From a checkpoint of a small transformer trained on Wikipedia.
Size: 6 heads of 64, 36.4M parameters.
Each number is 128 + 32 x the weight over its row's rms, rounded and kept within 0 to 255. Layers, rows and columns count from 0. Numbers have three digits each. The size before them is the row's rms in percent of the matrix's.

# layer 2 MLP up, 1024x384, rms 0.277, rows 54-162, columns 128-255
112:127113110146141120119175135050140092077226118122167083206120129146104164131134126078113166128132142186106178118153170141148098081130117094166225099143134114132080139126129167135117121150141127121150093146140173132095147088167114119080124122100151132139112112084171124122160125137189136155091109171147129128121154120096145104155203049151112126081158101120197079121101167101144045167129
100:159089146084137111140117158128121086085140127060107123185151077101078120131149153134187088122124115116135132150159113094132153120119135135083148089142163131128145171160136175199075115158084151130114127177175096130125212086105139066145153155163100143111168158111135078077100148126164181133153071157101133158129091134116075104150097134086161165091166150088072145105127101146110131147101
093:172122146085141070113092187182189128091093140110102160111120111121091145139122151156131093163126176065054115138084154180114097104127107127133216128102156123143134182083178147126127124128147083123149127141106139070102147156098094205143110152098160131102154071168138092114147092143108157128100095093059141137122155182130120121128108096126099146139153155143114086137133109161129144102151
101:137107134119142130136114114093081092128101101085116129106151099126067172118149072090112104097160117145111142120168177108078171117119102145136130079135140118100157072149124087099146174153111095112196085119099089146095139092131075144098096101095142089148079065130157107139052137156141185160123124128143122163103087190158071102103078155153122129138129165152114152133132150133216133103119
092:133175160103095109140159159138103144201145119139141178113157185129109141137105133185129094113151085148167185092138144171202092095151162080195177130166132103152104141118135166130134104201132117099142118152095125101154155136128135094126097112076055174150151178100162110157152076121121148138128104175197127170165121173127130156126143118103123171105138144119089117116091197145150059098124
113:131134080153120149127186077124130145122072162132112139150185089179119108098166105157134096121135151152138119127078115151168142117110150153090162066185063144098120109116161144104161166110119159208116113132127113163128123154125196133072128115106118102119167177145119181148128118072154079106104154148139158127164100179112138128156102141154111168113128116110081159087109165076095121134143
105:135124088170159109116103188124115139156091149076107112111101133090175139137108134166077117205085071108145079125152118157148082169132199120148168088165095116133112113116141101108142090167124158169062150135108102149141134149147137128121179144096150151205105144135106124130102174108131148158124094130150112092185132119114145126134159105122130077145130177111122091210156153091140101090132
095:105123099153118129103071147130195122127152110175142144156159120124105108173116075115097138140109104057131135164142108177079140162126203137182107122156109065105102157178095141162165079123100149126149095078149155131142008169080098105072195119061069137096158075142154109090093171147135133139167126126158135168118012113148101160179132099129159122120118135160138132138164117181121156089110
100:102132124184127110124091097149155088140147131144136099162147129131054148127119115087120124116153093126139111062171084097101123117199138130166112093184115107114170128183095145122081083142165121097136121136154175135160170108096088089140128138130080134153165109112111144160063137109100101124134130181147100188120146104144114155109185146110137155131059099089100173179140143122132089148133
100:144174151185136153138172164114152087131118107143180136088097148065165121190122159144111142132155128138122122129088075162115098070122167149103108136161119136123061110099131135102106182134119112136097106126140084120097165127191115129096102071157129075120065084187133137176114108052129151137127155117102132100140154184098145070086116131119138146124169152097110189150147125175173079113088
103:154162157118187155100135138135129120201089145144180130120095108154172160106107113135127192092110145138184098128136100143133153146147105133087116173129111141105100126146102178170118115156089146116115112143119116186172154184172183120150079163096155084133170093124129114145103121222105149132106122081106107099104135107174124154159125117128149112149186140123160108121188125100107107069094
097:142062087121135162150171115089127080172084141116183133083127107117126102117152138123148120061064108156132099095147090156125127093109092175130133124096084137194106160065101135184106151064127134133160172092131100128196141169077140145129153170152150120182140155142121153067154114142117166094125124127102100110122126135146053128193158153169104060154120142172146124153102160153122116170157
087:174089125187156154187130154166116180166149192185067175068093134176132129121142190116129110143161178112073105074086137184074145122077134128113120158131108158154110117160127128148142097089137152088146147141167138111107169100099121131089173123078143087157045151104137121130183122157123175099145125147143124152165100090143188150102138116086202124109151098126129118129119121141218088117137
112:077122148149112162119116059117094101112110117154153115108087161117149144145124142094083115120106117133126093125071158124048129167094108061115211155099077106095073101038133193155123094084127152123176168115110172109120128108172097105159105088136145149098071174170088145127111141154091115123121096134125132061116141171174130044177140118114184125151112048163131117145104149193188093144132
094:138144165139130129125162118123121139134141165074182202093133125064112125141203127216188082089132157094111118131097072171142095166102139125165113172183129147148100075166159112176124093093098108171115092122107122066140098154096163146118125147089166110139126134093105085154117127192086137129098125135109105099100168155146124099105136174091098185104182150118150118095106149141167119121109
088:117137095176202124090113133080098125144167161069176183081078130133132105138106123128145165125061089108173141115142138128076124146136109155138112149099186133121127144154085169156149107124166096115093130105138128140174146121168171156129140114134123155060088158108118117072110064122054156103139118104173140115129166147079127100135127119171180174167128129120083116138116188124134092166110
110:126117150109128181111153112177128123094148116113138127151109200131131130127091165113141158087064131161131123119104070094174133197097127139129117120111116124145096116131136115092108162129142129113059130102137140149089178116129097130106107078133132144133165124113103115156096144153089136096145093132160087078097083099115115066094150081162106139154128142108040092131086057106106174141130
101:171121107220150157107109137109142109141104098118129105160073086139106129188203107111102133114110169173113101129066145193116150176150142141065202149118105085128098123127150104087157090122126109132185127117140121198109134145140079114165115122175125154103141094101139171147149090060116160132139093104158149175162118146198128158150128073159111149101036144083067121183082076148124097156106
100:139216175116135123102139106167126156132097149087204122098062158130125168101073100132057078118139213119174135131107148158103105169142144154131147135138093159069117125096103151126119136165088049134110143141083156122157173114146157197099122171138084108115147171136168135160123152059145128148137091103104119086093164134139148116156196165106103126145155134126135104134139123147110098096145
091:163129113098144133115108089076094178131126113065126128125140157069193088081158120173118124166129160102152181161223097133143142122145097108179097121139138156131095143155156125145147126134116151109091151071154169097103183132174126125121131078127151088167145116134101132135125153139134080058165089180101134122112099130157130152148162145159131039108124151117143163145126059082095097159086
108:120166169093110126204195076175143080096054119094136127193129100156082146133125135155138137139074163197158171116159127141072131098136129088176153176128138140144141146132129110061107152153071059120162179060130151134160114164101105150073133129132109075138114108147115142154088151133101125177200089086098169116133148129130057175194194108147080105161132087175115164163136142075206123099130
094:115170106102143169128105155106152077157097151123158134138140156114085152094115079158090108153106088164101106148149145106139135152132053122156073133109072113113132169106080139113163085153140136113099109134087195108117161100157140182195124147162092133083120147059096141139165100140156148111096102129158148088128125137131133139117130129065158109125104173168139096156085146139072092152103
096:069161159092092179152131161155092127051097086133140140112110167105143128100113153111103122145079144101203100143115048157187112099149113143161124120116160142091115135133176153127135132158138087085190123182162093178160113189124150163161083155069164185127120133169155108122118098097129153173136131183138089160139153106121096113126118141183107129161125103124180139103174119108213112148110
100:073089100165150115122114098145093167065163148149137110132161176113146093106205127135116130145119151063155119106090098138147085099111142101160089127116068137144174118202150148156137138122172138102143147084113112115126081122163077062122121119132061142149118052151109132200097107073087114150108169125085107120173108103087131135121098108144136107104078121074123097107226070100169095117140
115:164140140143141150091124143078190100107151142146090123131082177168145121099116093106162080126111158114198171145135088153215124128160130152091151123098122104179198124172107129146117118082124087131205150207102191157178089139099133116090166129089166111157139115097096131079129075074140116115043093209138185139156102128104105114135126169167165117115097138091146135069141127106100101151136
098:111120077119106157133115136140146115110168129132133133177140153106101108133168131143107054136159143153086103137136172135140171133076136123070174129160085135084175139130207191143117173166103094106118164096137185120116069162092092117164059116192129077118084103162054118101106053146142077142091141079156143166166092185152145146074110161115153094183139145107170103090105147136106154133147
100:163132214091085146136119128125119105149117095140126122103092149161153109148152208103156120123096135177104104096065110114150171114109113073115063158148160128150155134145173111124070125165151076133122141056133131123117170122143107167118099156119168184130088127154100105182142098139159108126124076135136115175119138184169212110147093127099154079130175123113184089117168173046123126150139
081:153121134127091162136085166141172094155129112112123117065097134109134127162121055142087133199129104111088077118173109115139075160131134132169171116114114123164142137104104119178084124162112128097104098134177097068131162090081101121155153130149106122145074146135096095144116106148142132175099129087177149126115135176197172144113133175103188123107161133182156152136148100129067115222076
099:136065132140131152150075127122114111165149137104132086152173181160137178102120152125154105132088097136159125138134128167135107120130170130085103107097118121100136112120152130081120155115087154102096152075159125137163142054120106132204098122179173121139110034162178159128121121138051154128161104086087093181065159118084127158174111089125144148151134037080098123114128090159075153119154
093:113129174184091109190091107139140095113114134134110080171135143107150107155107126098140098151087100130135121085129131087189135180154131125092144126122100176154026094146120115173145144099124148089129111146125145163162136155135113132132187139109135181134081196107108115086148200157136162083095175145134145083084092143132121104102119103144097171115126142097091082104130166144094117166153
102:048122180088127153161129122160180066114103140140126113157147158160089110152120117095151054164143170102146089110097186214086083101086112160141094123154054120133157103150131143095147127067147125108148165091075128173149126127115094098148119138146145112109129176109100122116095143130130100112121109119169042120163196125216082083183157150123106150156112109192108158128124067097112162092110
091:101107140192138172127101133091135148132142138089131081129185132055148142140139077099149122107115100107119156154089116144104131128167115061112115103148142132106121096124165166135143120136127133158102091107133131148136166077207153161166134151122158140119132174126093123132101072139091159159114110080106130088152134133126109106124090082173127045063138173111165064159149097124147168066132
090:096155187171129136112157111149116068093107135107120133121106056094135125111172189067160114101127138122180143113076124061079121205133162106119177109102086160097148133153157163126142107112170183097119119128126202125149151109093081080158184161130085130097136215095126147085149153130138093108082139125118068149101121134128098109080143119161150115120175108186197064138111154091199149170147
101:129124103141147151109138155174064087137117182134131116125124160167137128091148073099149126090114121065120172096141130128112109115094101086067177100092187128152160159164116143087082083088164169098089182041057142162065144116130143119130113200175091056150159156111172127134175115103092180161163100128119140162146181120139115142171202097078165113086178090167148136131111112120095098110141
100:177178175122114081179101168084132140182142139167183134146088122138127130128100124191162138151077194139144174148148067100114142128145056070171151160135132075108122035085104148093120127135131110104193165128160105171145097119140185136149094144136120159181118111125136139077134099157138159111156102126068135120078090061096092144116165117099180090107148101170118163165178078119090082133111
106:161120091161160146126143139104089062163114113138114180166096091116116117168108167096099140100141071136091103137146097166080142154139094145117159106184151090047097093142116098082176137131142114131108127152145169114051132152148183125058047183155163118114109114119131141185067089181155084137104115111127137144043203181162154059138101177088098128173130113108094182085176168128096170176115
101:118110132158176120079109160150105101144137182119136069141144118099110149114170176089157198146108179144131169126158171119136144111130102066087159110122114123125188101143078115091130185121134118141099161126177210106157093093140116141175153150094136122126126099102206118105114141150121170075089153066110114172147117135112123163112148197132124114171144144060147124078077141147057073193066
095:203155169140165157089104134106135109083077113145083147152130130146086129156160135161084172127221093091157101129073094183139145121109115149184112162131171061142094153180161148099124093147140130130119151175118133159063114163134137145109191182106158115106081115104125149104155122102157129105109116159175132153166167113181103078177082114128104140141086152146132088119099132139174148083101
100:115131158128101112089109108120129153148165111189128082124132106138157102061119159112174118122146143144105137205157148156118136197137110072160109173176158136113084107151098131072112157137122121106179101118119114125128124094122080130146085091112142175137119125065121155144074160100152127136121128145097134121161125149067130081101164141115168079100118098128154143068099179155134126102134
096:198155109095157126086113115156092103151145109149140166121138057114128149119150152169137154132132185076077078147131049118159114110086155125166169129157209136152149088100117135076141152101087121146142184100125100133177112101180118079103135128178135124147140115084145120131116153106129146155117105120061135163112093112163126117193164134085117163154128123127164115099174135133104162148096
098:175147131099112137090135112159072156163139100104144097115081068101156109135145089141129121161135121133117106087146107083162104080156101137035119168121116120051162134102102187168141153156116166153123140135142154139095099113107140093130162086111095163060170131091129141141097109127194121133115129164078104076050107131185140099117078121105092168138153141171121148145147178145143110127081
096:149130203074107127096108076136168218094118177152124082103117144088098119159141140120167061094127173108099137087093079085064144077098129180158081104146112088118082154149160112114108134086153165128135104087101109088060099110174154105149157145124140115166199135097060183113131101125164146114168094146138121065149154111077197156172153068104166161107141125153109158146141078156151151093141
105:161133108073136131138101115117085138184140134142130159143133092172128159078133099136110159133091161164133149246141152067089150094140144135183139090097118054132147144098117091133155134206138132160132115090148097074133100192149128172181167134115180136112123141117106092152119155127169071145134151084119113160154138083160140089112142057128151202148211147137135111081157232100093107146107
092:094063105179112133153203123068111104129120169152154086102125145137175156147097139157112105102082150147126094169157115139123161151171111096098128103129150117128099190084125113084090102090133082119103121108132131059119132100090139128121171185177099190117113095156121186144051151117117125107116201111157133079163149097114091141108164117151139146103150120128177137128084081132076096187132
097:118143097178125132132115150068148170134084161093150109137137117090137085077114106096196146113117183135100185135152078191175151140107123102056066109102135108163148109189129136124105140119128096128106099129205157095067141117097167173203127126144151160112114155067078092111160049080171070139107130122071143128127121108142144127151141133153163132107083199118104135136169148176159173172142
098:159144115129100095142129163130125117146170141094095167125098123123136127131144072171120116115134105086131124103133189082070079127108119149112122065083118164102112174144127129076151127089157140154150168112139113064097141142155135105167115150188087112108185143150109115113071135204149161111092077145134125190106127109143160113136133179133132087131133150095173137125163128098107055105183
102:119122061103135130170153076095101145157090195148146121151143130100141097150136115141122091149109126083090099126112131091135122112144059113190099107136131152121129205126152123116116076130137119081106144133136145077101106187149130154166152152060176133147127124118199110210135087127141127079131135217164150144123147107161114118149147095130146115134127120133135160123106096139159155217158
096:073142144123148078182156182115186161111131115117157063103147101124137144043081073105083164140135118110126146068155132142121151111126114086130130125155130144155104106116157176152077123131130100127104153120101140135146121119126089104098124110161103076135193089098177104126088163135137166130123152138130084157120137134079128097173159147092105092150125109141160177128096169133056149158132
108:050115156113134182195182136117133079133131186114145156095173151123148117126118112147109087138089124105111107112124120152121145106116164079146136080125122150107097141116090117118114214080074053189109182183117079046155093113172128141088120164136106133112125134141088147176114137135146164156135133202101196115120166162147245076081121157151147108101118145117145110149083158129127127133114
097:100072145103153138095125204108128123117126203127134158108168116119133179086116114118157159096129149117089173121114140073115163126124108231134150116131148162141125103131104141121086117133175122129070192120084103106062138181109112147115118146099209138080116092132086136124139139184158126074185149157088169219068089119131125076068107141143174073131168060142151087084151079168136125169086
098:113140151098128070165136152178138142097111155117096166138139114188116101119168071175095116116133149124129095187105129176138161142102097132163123090096098162119204155161162095156156222117136180116144129189068091152143091109196077218147118149148170120152098155153168133138080111142126116090140183139177169140156121139123121130139121164165077145164094128175101147121076101159183136076107
108:101104184164128129160163095108089076130175174089128156138155129131136128097094090154158111164136111116126113112112108127185094139096109122138145070148132083075160186133110148099169104109146128142163177050123106128155080062110132142155159139088155114137142077173125165078140159095151146102117190119139160157122081122135111122092108183102158170149124102124196122191041067087139121167128
100:116093128140099133142145088152128095160145179099140076174086145190134113118192105147156144102114139133163103131180106101114169093098093175094101140145121168167129143161075137159140128124096159101125155148116110117145120097150153134076114112133156144125125087105113170102126135115125112103152156169148187160097118113119171095122155157134121134088136112173095115181123115140171087108130
098:139176208106096119126122156178106096136107126119083128163147110074160171144132108166142153098180191104095087124103167099170113062129137107119127161148140159114159130075133105150099119098123128136166130063108064070081114150126164110117073102189101113106132152137121080135136109120127099158086093116150133147181107095168097046132110104081059166083183108086150144098160105112115112120051
098:132134130117175128148116174146117099186187133140090110079147122169169133151073068179106163124068137084139104166127136121065192136181136127109152137109146126120186145111096148113129144135119188085179126116164118120172090132100197117129122144089116115118085181190127114108103142157133097133124103165063112130092181110142114138129084087117138091141149128151129127128090171113108114160137
103:135154170165105150087091125155116107156155166137143086119129101089124111104087130163131206123143157163096139121090164149194161143085103071134146146144114102107172095146147130139084119200106111122149179079131104162116124212148111143160132024153178197114140094134112138146163149101169161079109189095125135090138116150164105139052113171157119119204102139105122109056135145102104120183119
098:126153114163114155155092099143146201166156116118069127161147152078100136149155061141116091125147128181060083155107141091118136134134172118160122127112153095159120083091072166154064182156157159118137220103122115075056136093115134123109173109089206088109127151163172108177106140113138159057167090102098125108097140152130127132135119131103183158112099136114159162133131233127110171070133
103:166115143125208167146177103142123139136114149164067135160121134145112171103121121097118127157087142113114160119158129106072180084211124088159157120121184094177115183151124131154180131064095124116175132164104127104145092122116131145103145128119100106127152144126138175137146131100083142109152084158104132071165088141105156191099100138172089212169104103139091097163177124163148083122108
096:140128162069158154190192118213136086121058128192131153144164092146148122194117142144129087143141098108076178131161095132185155085163192102192072143113133146104142154117069082080156137122083139059099105097133099128124133148085082089139093126138167134117121161135094177139087135200120113144076125179148149124120137156133131114130110070081125125087117093098110062140150109107157146131100
105:194082106192144127102087084150141126128142097178122108165116118124157118130127087138118145091183165087133126106119163052186105135142135077073148160122131167148147118141120181105119108130137108089113140058095144107170120105093168111099184100153085104092112117164078148164094126116130125121150082167103222110052103161087185113153145104043091099122140159161052086110141132178132120144143
105:054163135067154130136178118157126115126183123121097113173132086173108107158166128173092117104120128089113178145138063154138133106149132127173106148160115129135122154146117115139104046144134155173075106103142118103111123092084131101116104151223095095161116088167105056116130145105162154097101134152127168111159090166134155098124115122102151124100083137132123106136160136121166140084045
109:144145128102110155135149104150142135064099122149136174072165110109128126117161127155127137144126194134054116086126100196116108150161097118131086149104162078105182129154132051141096149135132109107118093144168120116128128134136134143106117135094130111162076086101109105080119097137081092091056094072162127133140133089179071224157127124113157146113135141130110144076167136177115166094108
103:119122069141084131143071104195176120091152153157134180157166120137139118094193159133158160154131135142102071146106130155085098116115168188081153109105103185118109100142092153160131151135112135121138083187134158028123114109133145129201142106134117130130177134104171113185052163156164128153156117110105158126103132111144154162121163090098151102161095085099143169047151124162101139089103
109:105091119108127115092154065093144130153137107081144069117124099110180110158137082148028121148138152142140158126114102124118180177178119095092184137115098199152125174183134091091138158115136098161159064128113148111149124107072174153113185170146088154138175106088138055127065132143116140149133173111172096103116139090099137093100102135110094164135155145064094102154162106110128125120153
097:131112047112127166160126138141145171110153182150142129147119135114110180165170133143123183162121123090108143144143173142164143120109162145208115168133124126114135157082119100094146124135097145151097106109142139107097082143121066174106147115096058150097068046127112148165129141160127116188128127125169139150057096167078082153153180102171086118084187135120143172125138147156196108118090
101:161083086077126154122142131084167108098090195090145164117124100163071124166047129152123123178191122142090118166099101113204169147150176098119058103138160127105149157088124092090136118082195106180162092100121139090163152113114154045126083113125085104129127152167186098118103081161123138075172127136153147155080061209084134073170102118153154103135092136133157112122107122146096146176141
102:073078110112156154152164099107144079098168091118109122014150110130096104116108113170089094149114096177114119144189127181116135085105086146129132141111131097089117131122128168126096133161130168097153096129069112079151160147120135124127150118110182079144147126145124133185138118166151105175171111140184085117071155123094139107119111153107111105104068149117180085113070147115116133131115
103:119162184118199111139146147140058154125140161121135108072104126124148192102096146155169148142099115198095161128136079152065106146165102139079107125149091139103149150135123144111088101174117148132157142103162132133116132116138154080071157109178155124086100147211170125207149105161148148140142104158118084150175093139160101063121084165124097135132123073094129103103097116178146110118128
103:101156163145134095156125114081125130121117102122165093159129150130104137148154207166108128182101119194146173112114147091131144115187147161216109121144169105140146094104143112063113065075124098112170062142161126130118150103178134164102083156147175146129102120107109136129151133181160115061106106153122095132125106148161127164102176106190088103128141138165109165139083167162159071088172
093:088069034124070173187136116098164154116121134039173162158156086189142143153137176124064131169110126075162150132121131144117156086114126067115091147106134142122111103145154123181118138147105088165139114148081138076188108120125108104153169207146165129071129081099117087213157128131120087133108156181130140118132125140153136051156095156135087132136134140216094118089136119134103083130166
097:121177146107068114176158134168142165136107141134135169174144217106162158153185119151102085144125167124121197103126083053136155119217128119128182145148143142074127055140139162159106128092191165107141096136137087121092095093132096100170078126145105139128127082140106134079130088135088160156091180127167091189102103085110145121177096125118089126132126121149140160117127139147087132189042
104:126167090143202115078086093096111129169091152118136079111112171169154142111129155159148072178110108148125124144106153125139183132112128064122175121096128140156069126091119166086098163106113118133134113166149065109139158120138149136185063139163127120151142135092093117077062166107146128047110164093151119161138071116088175132131140106137132137074128122109124114118093205141127144087133
096:132111130147177086179126103116142065091145085136156180076170151095108081104122173142071160153114125107067094118163114104081109145095124174120141094127176132131128095180134149145111124084119118193096100089159135119169105117120090075081132140125120089098169095184194159127160109170127166121060110114114074128176139168150158135061188102157150213176165104100106164152099127090127096133105
104:153111121087165139104118149140082131148090098186164089136118222144130146185173168090176116094161173162098157143112085091107081113130095140145099095104131063138120100147092175142088092156118139115159175104160126125126112162164105129102105100164112181134117094103096150172112210139121116126131147103158169139123161164153159127148157119156142140126184110114143195191084133074123146191172
102:123120100163168093106158200096143180097161135115126064123172146153088162122101083117138115180087089163098185120083147142120154102051057101134130112123131080114123129101109114133159114113128102116122179084144116119161144107146081121099124088125150101100137091078149143047102117121121149161117099107114153077117099198095127155134109144092128111173166087088105120137125166125146126061084
096:161111124147082106133158158123184210075076137091139125114114097120139152121093103150070121153110210181099124108084124178105089017175088146136143098093129090117121169142097107119146076166069175146100097125131147108097106156136118106189151156165129082090067103141135150147177096102098146164167121101136150126100122145186142112120096144116155122136163135153159141084117115121149095113072
096:148160122114165150084096143144112154142157147150130082171176165127147120102158123124156113162162097109117060133095120124131160144126103105103154142128066130130098059098144137180129086125128094072114124154094124080147121132145094143152124065130091083115130139098158175168124093155101125096145134135170080132146107121193102184127169126147133141096113122143101128105140161119135130190191
107:080124115113121105123114097096139137025093105066119162136086136145097130072102160124113148139185140155134199135128125084124113178104121086149152158105177161106126151151174119060089191094134104088064168138145117118186118106169119090111158130097139116126148143143066112069112189095103177169149137093166143096080101091140121102086163126120084094156151084165115137118163158087191115115179
096:068154148109150120105158102125095103113161141140165106097101140108092133141146128139103125092187092161101166097114109170125134065102133081139115142173180178206142086152087086116145172077151146081102130200128094143117125088142100135127166155080080167171163157119108095121162175102098147118121136216112174105094103136127134131141108114152139125134142116059139119097076083145132129116179
103:051142075141074077139154123126123148145150131162158101136106125074134110156065107182138120135064148131152125089146120169104126086122129190137136139090100140140117187124143097118140099137124114111165122062076176092124151131149145101081070172170065161099159069098138161141078141077202113222096121150131114184120081134153133076104157091094155108112139194126105146114126123180132177122141
097:146135186129150125210143095105145180098111156119089139143136141103076122138116071141091076133102136060114121093129142104122147124125125090152182146134101150154176118123143120121161128110096149087163105107158138085089202143147146122128187115130124146074150125159193087115171138158189128160145122172142096122121151085167154067149141175096075170120125134183134145138169123035133102116122
101:114121094159118146141187171084173208170076205086133127100095157112091122191125116101114109076183080088155104150144154095062088169104146145138119133149155040128034116096171132157113121131113163105110091086169133102171145130135169159119171159093152083155118122122085140142136162127126217107176126099129175177073152119143146142174137144156079080118098110085117115136084083146114145105140
099:146105172077149151127140118116114198106085106147129079168089132165155137126097131174142121155135091162112201082143162151172119115127155119162090105142078160140136160156159143129142092167092069132173141083126113074154143146093144144110178138209115133115128133147099129125116108136128148147096097098186183149137157140126042117162125197087068111149136139131119133155124129139120092137155
082:132117120097128102115123184106155103155144100097136123107092044173211191116076112113125181101124133157079137129160148154140125104174128175118104141157158140156180122116188119115085081158139153076150115075091170079062182143168136110129116188116164109140086093140105074082106157097159103115133148165110118137110115130169033144090066138117094153132138073139183118067098190070139121076123
089:147148121146112198159125133092117169094135137075096093121101103093166196111152130173156122126179150132130108184091115126139096081066147162133085144097125140131143148130106127124121137085133194156107086088133098115135128008091158096150139161090068153160155122074131081099129100107121098192078169122088138122112104104157078073104092140117149090147148146111150144166134180121167118071142
103:151129136079055093155147161159146130149123116188118199152098148127113130084122077154142164056073070142162109142112130151096121099116149115146144122108162125118126097127148084123182173118129139093065152140162119101114142118106099096085112147081130134144092130122112095088110124108077051120169122061129150117134132075141114189123189103128058115209101169116107205105124158141143070066178
099:145133110106151106091174085145115090115128129136106081108146085153115181177133171072140125125149124127179106127104169154075136079081158140068146093137088121134100159138124125077110099118194145144140164094082163145182121142068167176161123109113140117185131129123162143152108126105057139099139132141129106193145119153078098089122173087142130106178156125124113108076145213132122148081024
104:130127081170125073142142074163190165127130136139118162136097124123150146175149130182140050097150128167121091107126168100051128115153064040195121106078136129193106135153133128141199148100125121186119161119138139148099187142120147086173129102069058141156090061115165164149150152108123131110095179147086116124122122055118144128125130143113168109162149196147139185199157045135127125071160
093:127169126168157105137132052183144156097094149107086156157102115128139130098168108195164097113154202156140143080137211144158097149115074099118127142162082158118145149097103185105118160158090147083104120116203149097128186181146168156103082084137092127126163109131139171098156111111142080191153155122139120092094117151075116114068165137107133114103152192132127198113129133113116108183216
098:137111164159140158156104166144159121172167177121106147127157134136132117122134149096162133135147115117112125144151081146144087123144156184113125166071148099136159098096130120131160153143137114149170148133146084143156087093161143159102129126159079152105119171073171160164138110123094119145121115161187048112096106168132106183137104039163137142192125157119169217116126164084128092157123
097:132107124114082132158104144080137133180093150114073175154082152126154160128143127170086182122120139126121121169164167164153182136124131155127151103154058117088115128165129146141085132117162121091207094188153155148122086107090062088123120089156147103112209119083116136135120146193118187119104117145109118182112121089170160102132148140113144117172110153130136189069129153144171135120206
108:133133080150131139163165143158096082165051111129129146080132185108108161138108104162092136149108149160074115153131110174137156096150119108127157153109161155139062146193161094166154143102074221101145065125149088093117153149112112135187148107170200112149124191105099179151136120176129083140103134132086063167125080096081155140196157139072118083115094129180150178123074132130092157114085
092:089124093055149098131137120086118137153130161070139125142111056099049101134074110171156172124171132149132162145178113103145045158162125127113167047139119099145122129113122148064124147111144133126138032084088121124135178161093141109107144150111127115105167093143081079149174078165110104116128204091120092199166165145077101090137151170173163156160090161093052061149164100128093152165100
102:158094118149156122124150143105068144087104178112141116125074179177118126160111152167179108090113077137143176111143109114091106189147125100130114113173174110128162129142137129213128193118153155120061084126140157146147187138112153122169147139118153112127133105089073089101087136169073101167108133112131107123127095144204113136104125068119111164104102145124124113094137122106118140143109
100:116113085138052136098117107117099107135104085137164116156152140070142167124083146128131179094105082193129114091136067120155130141171162110147119093131144102083065130074127203097130115133161145113138108093092130104134105136146171125129133105124133108102113146104151146133100134187136055154157157087166096123121127113146126067113170073090147070161165122131153094120105171126096149127128
106:150132104121166139131137129127146117166135100152207146125150161196156152071165127141168156199112165127085111108147123117099096136132107183106123151105106121129126105147116117168186097105097076132105129139118086114113139155074162120161119059140174114182077132123085149176100116153202153082129080179123120086113118117148095183152123077143120139124088089161146140123140140090098155193144
103:092120085131152171080110117085122169050149081118156122103087172099119126156151121170104171078090115085130153100091126132136115047080138119116147137089180148081127136151080158130151122099120191151100110083142116121127124119140118176125087097135169116114193101143115121187109108133099104083198137094150116155106172120064163110119053139161123127098172160175100204135097199123139132157055
091:131146140145141131191159141074128142052092129147145187156122124161188112137204127147144134109119141067153164116170108085163097097153127146133113122115071160109056150037116150172160155113092095111101098059046174142119087082111158176125124164101162083121144157160104104092105167102132103123123131134119155103098120149100142167149145158099067103170087083160117115151080108066115154160134
093:127171103162093144108113171138124152119144111132161114158107120100186158123108116118130127145202172100127117113116118126106126100102140083109136149086175128089133078179160153179070115087131128117169128086104139181075171122094142126153107129089156137087161092061128102167193151147104129200104112146191120094152098130074119143110147134073134112127153156104093097132119147179125132049078
091:153107159128139164139152152148145096124148134123153092150128131153173196114108099067189086089098130106181065201130089126107064087116128088151160127114075127172093104112122131170123118138092184168152154142153128185075129108102094112081079164125082082166123159089126147155083111133113104127178124154126100139120110128158122169071105067082177134131100155113105214089155096124145089151091
103:147166161100063181118175189137124080077149127162119120125117110110102135162153189090111084140117155089119050171132023105108091141173097120140130123115151122173129134098091121183165165175152111089156179118117105130104150054085198142106121107153093206097143130178100129134165116107098139180125130128110102179162146135184146123164125096088168134098166122148156130092104090151115180126127
095:172107146123128105126171143104104121125170152096130066106201092092163145132141154123092094149128149136115103142174101121147091099087084091114153141106087200157109121125113122142145069134104111143136142165208131153156097101155164126118117142150077131110093173074133123128087104148161074108120088152197111129142165151163163131151133179089091144050081140101142115146112149061077133128080
098:143093171028113153096103123114128156100116104137081147108145132139105152179158109108170162128171133114186110157161104144132142155132120211201168153098128097169135137089153120103127111141125110144140159177115053096128065151149179135114147127114168068113144167124140137174083111129200141081097093151102119125124157108128151164123151124111118130118102158160100181076139152174105145058184
108:124178065107147130076105076148143124136107102165162113118104178153072142118117148168155136135168122121106144081149108079121112180164103138174165073093113114082098096150098169142094118134095114156048117163123128133137124155132132123101137128130161143149154107126107113119153113055141170162207108095137103089095147122095091108188172127135095151149112163078033122131086129119150106151173
108:131140133116095102089110116138080178135133135090184168161159086157148134165141193106140144067139164134118158120202089093130090133119148195156137143108145172161119091102102123151118151140104064153077156109127132112064172130224124107137102161129104152143095155165088116155170098065149237102117155130119191144178103167143132156081124192119134097158139154105110123097118145143142093126143
112:104171148142125120105124150084097095137136081101098093072058130115137136048158128050140091168134132136130103092149118126085114131107118140128115107076077096145137135105140103120105132144165124108193100094111151154116069213071131181101158165112046124099121176151142089158101201089158151140162137192165176170116070144142086129133095147087092116147118076146120176117116179113132107123124
094:121100135124136097147145120132145149161169085149134119109101200154113113119131147112183162109075109135158097121124101163106125204120139108167181151102121100135050124120164123128177113123108108120096097140101103169127152104176102090070064061126115094107115120147124145131065144148090126099202172102153121128127118169103145209149103107158135115109103175109157108151120131170070130131159
091:085170094169120100134038158134103152155098129104100130145155114098081125141174130186137113130124145091152130175148062126128091121183145126132130157101127069050197095146136130120148099112116094133118101074179139119103137112132143069103122118126168165161080178107078190133101117133135083162111128094112149125162132057191154141156145114122121084062105166142164136121094086127093170191123
105:146132090075133189121059124121178110104161097102142126144145114177144142146137179121064148089135137153150169057177108114080123156150192095095129075125153141143171103148116085127115171135181127143104115133092177142117137161143108131119136150082168160149130133143159144178129108147114178184068127122111116144101181154131110081121140135073110127157116091149098107122160124123166119108113